{"num_hidden_layers": 13, "hidden_size": 192, "num_attention_heads": 6, "num_key_value_heads": 2, "head_dim": 32, "intermediate_size": 512, "vocab_size": 7824, "hidden_act": "swiglu", "norm": "rmsnorm", "norm_place": "pre", "norm_eps": 1e-05, "positions": "learned+rope", "rope_theta": 10000.0, "rope_fraction": 1.0, "qk_norm": true, "attn_scale": 0.177, "bias": "none", "tie_word_embeddings": false, "parallel_block": false, "init": "normal", "init_std_qkv": 0.0361, "init_std_o": 0.0, "init_std_up": 0.0361, "init_std_down": 0.0, "optimizer": "muon_variant", "learning_rate": 0.00137, "lr_mult_o": 0.747, "lr_mult_down": 1.5, "lr_head": 0.00594, "warmup_steps": 133, "schedule": "cos", "final_lr_fraction": 0.1, "batch_tokens": 8192, "max_seq_len": 512, "doc_mask": true, "train_tokens": 101600000, "max_steps": 12403, "dataset": "wikipedia_en"}
Each number is 128 + 32 x the weight over its row's rms, rounded and kept within 0 to 255. Layers, rows and columns count from 0. Numbers have three digits each. The size before them is the row's rms in percent of the matrix's.

# down: layer 7 MLP down (transposed), 512x192, rms 0.0922, rows 207-220, columns 128-191
# gate: layer 7 MLP gate, 512x192, rms 0.07, rows 208-220, columns 128-191
# up: layer 7 MLP up, 512x192, rms 0.0688, rows 208-220, columns 128-191
down207 101:112070133078125123127169112112170119102082145134153111138113179189113125106115113129163105138125081102129192164105145158129099108148126090140100119187124125105153152138152110141148126079104125
gate208 101:124077115143142128119076081149146106054094130168098160081224109103075149095107158161132104128083172092128115150131091104141140130119092166122136168139175084150137107128108132076107090107178114
up208 103:100147106118116068155137132144123058168190112161169106138216096108098148146141112117142168158127172100093154135137165142117079134080131084164122113116070171154125124119117129165105211132086096
down208 100:135092102103102145159160129085102161078175129112134197135114156108168144160115129118099123110126104115123103145129176059101119140128116166097108126183078114166152106103116120087083069109163107
gate209 099:091149124126074196103060134112114060151108092162131133147154130126171102178094102149011118138116175079095115144124163058154122079134126193109074159180137079111141105159143113128120097115153112
up209 101:136128144168179123147145174108138119124203087118154158091068132128148125105104153132180116169132088104111128096073116123180161134081156118091127102107145160150091116106146154125151166107146166
down209 100:134120145114183154134080122126094067176142143107134126144069122128145138066057118095063188176132204119112107140108164167106105099142200133145133134068118107093146075118120143139169151098196112
gate210 103:104169101150118122069170152177195104150140123216126163137140196157099106092133089131157130131139125152133135162145143127162154126128197112107119118139089166060164182175099116121186189169096109
up210 100:106160168114115089100132166100067165161145105114161111135117135114181129172106106112149156080163108162111102139174112145140097117127173167148119069124127115084160135136117109164135098102130141
down210 100:149073137163155092126143102135132141153041131075106123133164110126060150125149112141163125153115113097176139149122182149126125141151053116159108170129106118146160101113176193104098106094116114
gate211 104:053166071101047119101143114172099084128158151119172112132148128121138109096099139167136155184095066166108074113102050134081089152137063152156148123123116120136121172169108179155118139123155070
up211 102:130126173096132103113142169109166128119138116167114143098077094135145130139134092139150099096140136103140159170121130113126180190112184117099090129070142151147147143108130125079164054120134161
down211 096:169143163150074218135115089114140149145107181120099148155136099148153112151153112186076133118090135144149145180099095109150120127101184107065168161085146092084165166100098177056186100166101114
gate212 102:102167178121122072161098180159205128153138101190129092119136141155170092190120074156119145060116191160171091122087075079118133101164131134141147227115138115142079089162160178156117086103108126
up212 100:169127144082127129136133074162111118097082178083058132109144076161107105060119001113144105105093174110123126111112128121174070078083150087090125075121106088165118140107121081129157139127118120
down212 100:154137152183141133108152143169129095174100161163078165122128103152057111126163102135147124092167073106101139104089131165113179145141166153113117122098146141103102105154138053150179162163188138
gate213 096:086168098113134175132139126139178135090117090108127142145167148148129092106163125120121112142109102140073140170168089144130151185097128156104109106172083094113157118140095113124124157091163126
up213 103:166114068116138112129142103171094114154047151154139128083029193153194153117158124154128126183104148093090098113124082093094157137094164147166164123156218110126049169130085165171118092107131123
down213 101:099142173069157151096116114118207120168113096147157112136156088196168143117163153119110145120151105072090164123145128136104190170106125198139119141134113102094061168111149087116104162146088143
gate214 087:100173131144139162099161150133194118168112156120129190160106093118110158077088133112102138081048104103135133171109185184161112145123134118110141126129186159164205143135175143126127110169109078
up214 092:152145038181184132140142177123181117089143136090122208101108087119093089105095110098119122110099126120128146103132117161109129120099064116106166132101215126104165174120133121140070113170128139
down214 095:120111142068074128179161120125142140187148123099151099162176125215104122099175096133186101079090107150122181151108129148124130123136142078085080065088118150139153222132120140174136117090109119
gate215 091:038173127152100159091130120136143075199123081145125101128139114109123125141166102124145114136157105104132156050112137123137112181119110122069191120137043117137132184125109115132165056131099100
up215 086:178098157136153070131118126103177137073143126134155132138124128172129155085176171164057105110092145140158121172110143135144081109156100197180113134135137182140126112124125109102140161080102114
down215 094:099194139111117147071129084115157165230109126120111125164129096132118184144100141129105115131126095160129135074118141150133191167125148180034137122147087157151147133143142157119173112130163147
gate216 097:178142115128110128100130155158103164109162071116118150172105128111112103141140100060098168156155143122128119110142161136091119142121121090143144142142138137168122196081139179094065104150140158
up216 105:198122147092123104115083155151107130129093099163124090143119165172102113133133168136118113156177128163170117070202078164134126154166108136078111132156145112137178176114084139143118157179119163
down216 102:075122115104120104101147114160090130103148086147076172095118143181176177107153114148145162115120154109159133136144130163127103144133092173133123132130083149144149129157174177179096149057138092
gate217 104:114120142141060126071133124165158179128162074133126141111131136173125178085117095075136129200104143105117150175127149121184162125153109100163114103123107128128103139142139178088091106140159132
up217 098:178146098110147121152141068103161150112185119142184139105126110088120127168175103138168085117122173127139131175122122147140155176096141124140178145127191117155143110087116168092192146118195123
down217 097:082135139149072102113141158149088121111136179132092104149151127132122136117140076085085170150123107110148071178146182118101144100122169125137102124118114207115133130158106166159109118167089108
gate218 100:125091098090138168141126140095098126114096123177160104131147165098160143087110109148122151151097166140131180137083107054113153174125108145140149110172212098093131127050180140139158115081160054
up218 100:071214057100142121175146150115104147152164090158103116174140164123083142112139127132143081160135142155123166186128161146165107162102191117093155177076210115093150105127126134151145140164082102
down218 100:175020067121112109121080080105135126159037093080130083126143107106184150081116136178115125187153147173139186140092117109144110140172128161170139125146145141147107154134157112088148084112133115
gate219 102:103178115139105139168133103144149106156115155138075138132087116102112155116166147103095122107119125169127128126117162133158070127145109119146135148120110147168142170136159124120148137077151081
up219 106:095097071187216100091102119106136119139166152115090157162109140158162147154141111098117132107107112141112160117149130106074090101095104180157093152103124160163152079115156120135118095140153175
down219 095:170090126117160165171108178129158114158157159124114118097154117113052159152127119126113155130127151177197128148184129173055155109175099111138126057154086135086130098085160116153114099174145140
gate220 102:117176087114129221102131125090130129109165119118147125126075118095099073155161164101127143161144100104138127096130148117112092137143035079076139187127141110122143156105155141127130176129148109
up220 101:149172180123115156086123113119182128064118164115111160144128170131121116113089110135110117116130133114115113175116142116146165021154161123141114164090163131114158133137132077149133090188161098
down220 102:144154163104082146088110121098141092155130131130123094135132113098136139121152120095147138095086117142153121160143165145113139150068147096077127104114141131113061129130082141166097152172023136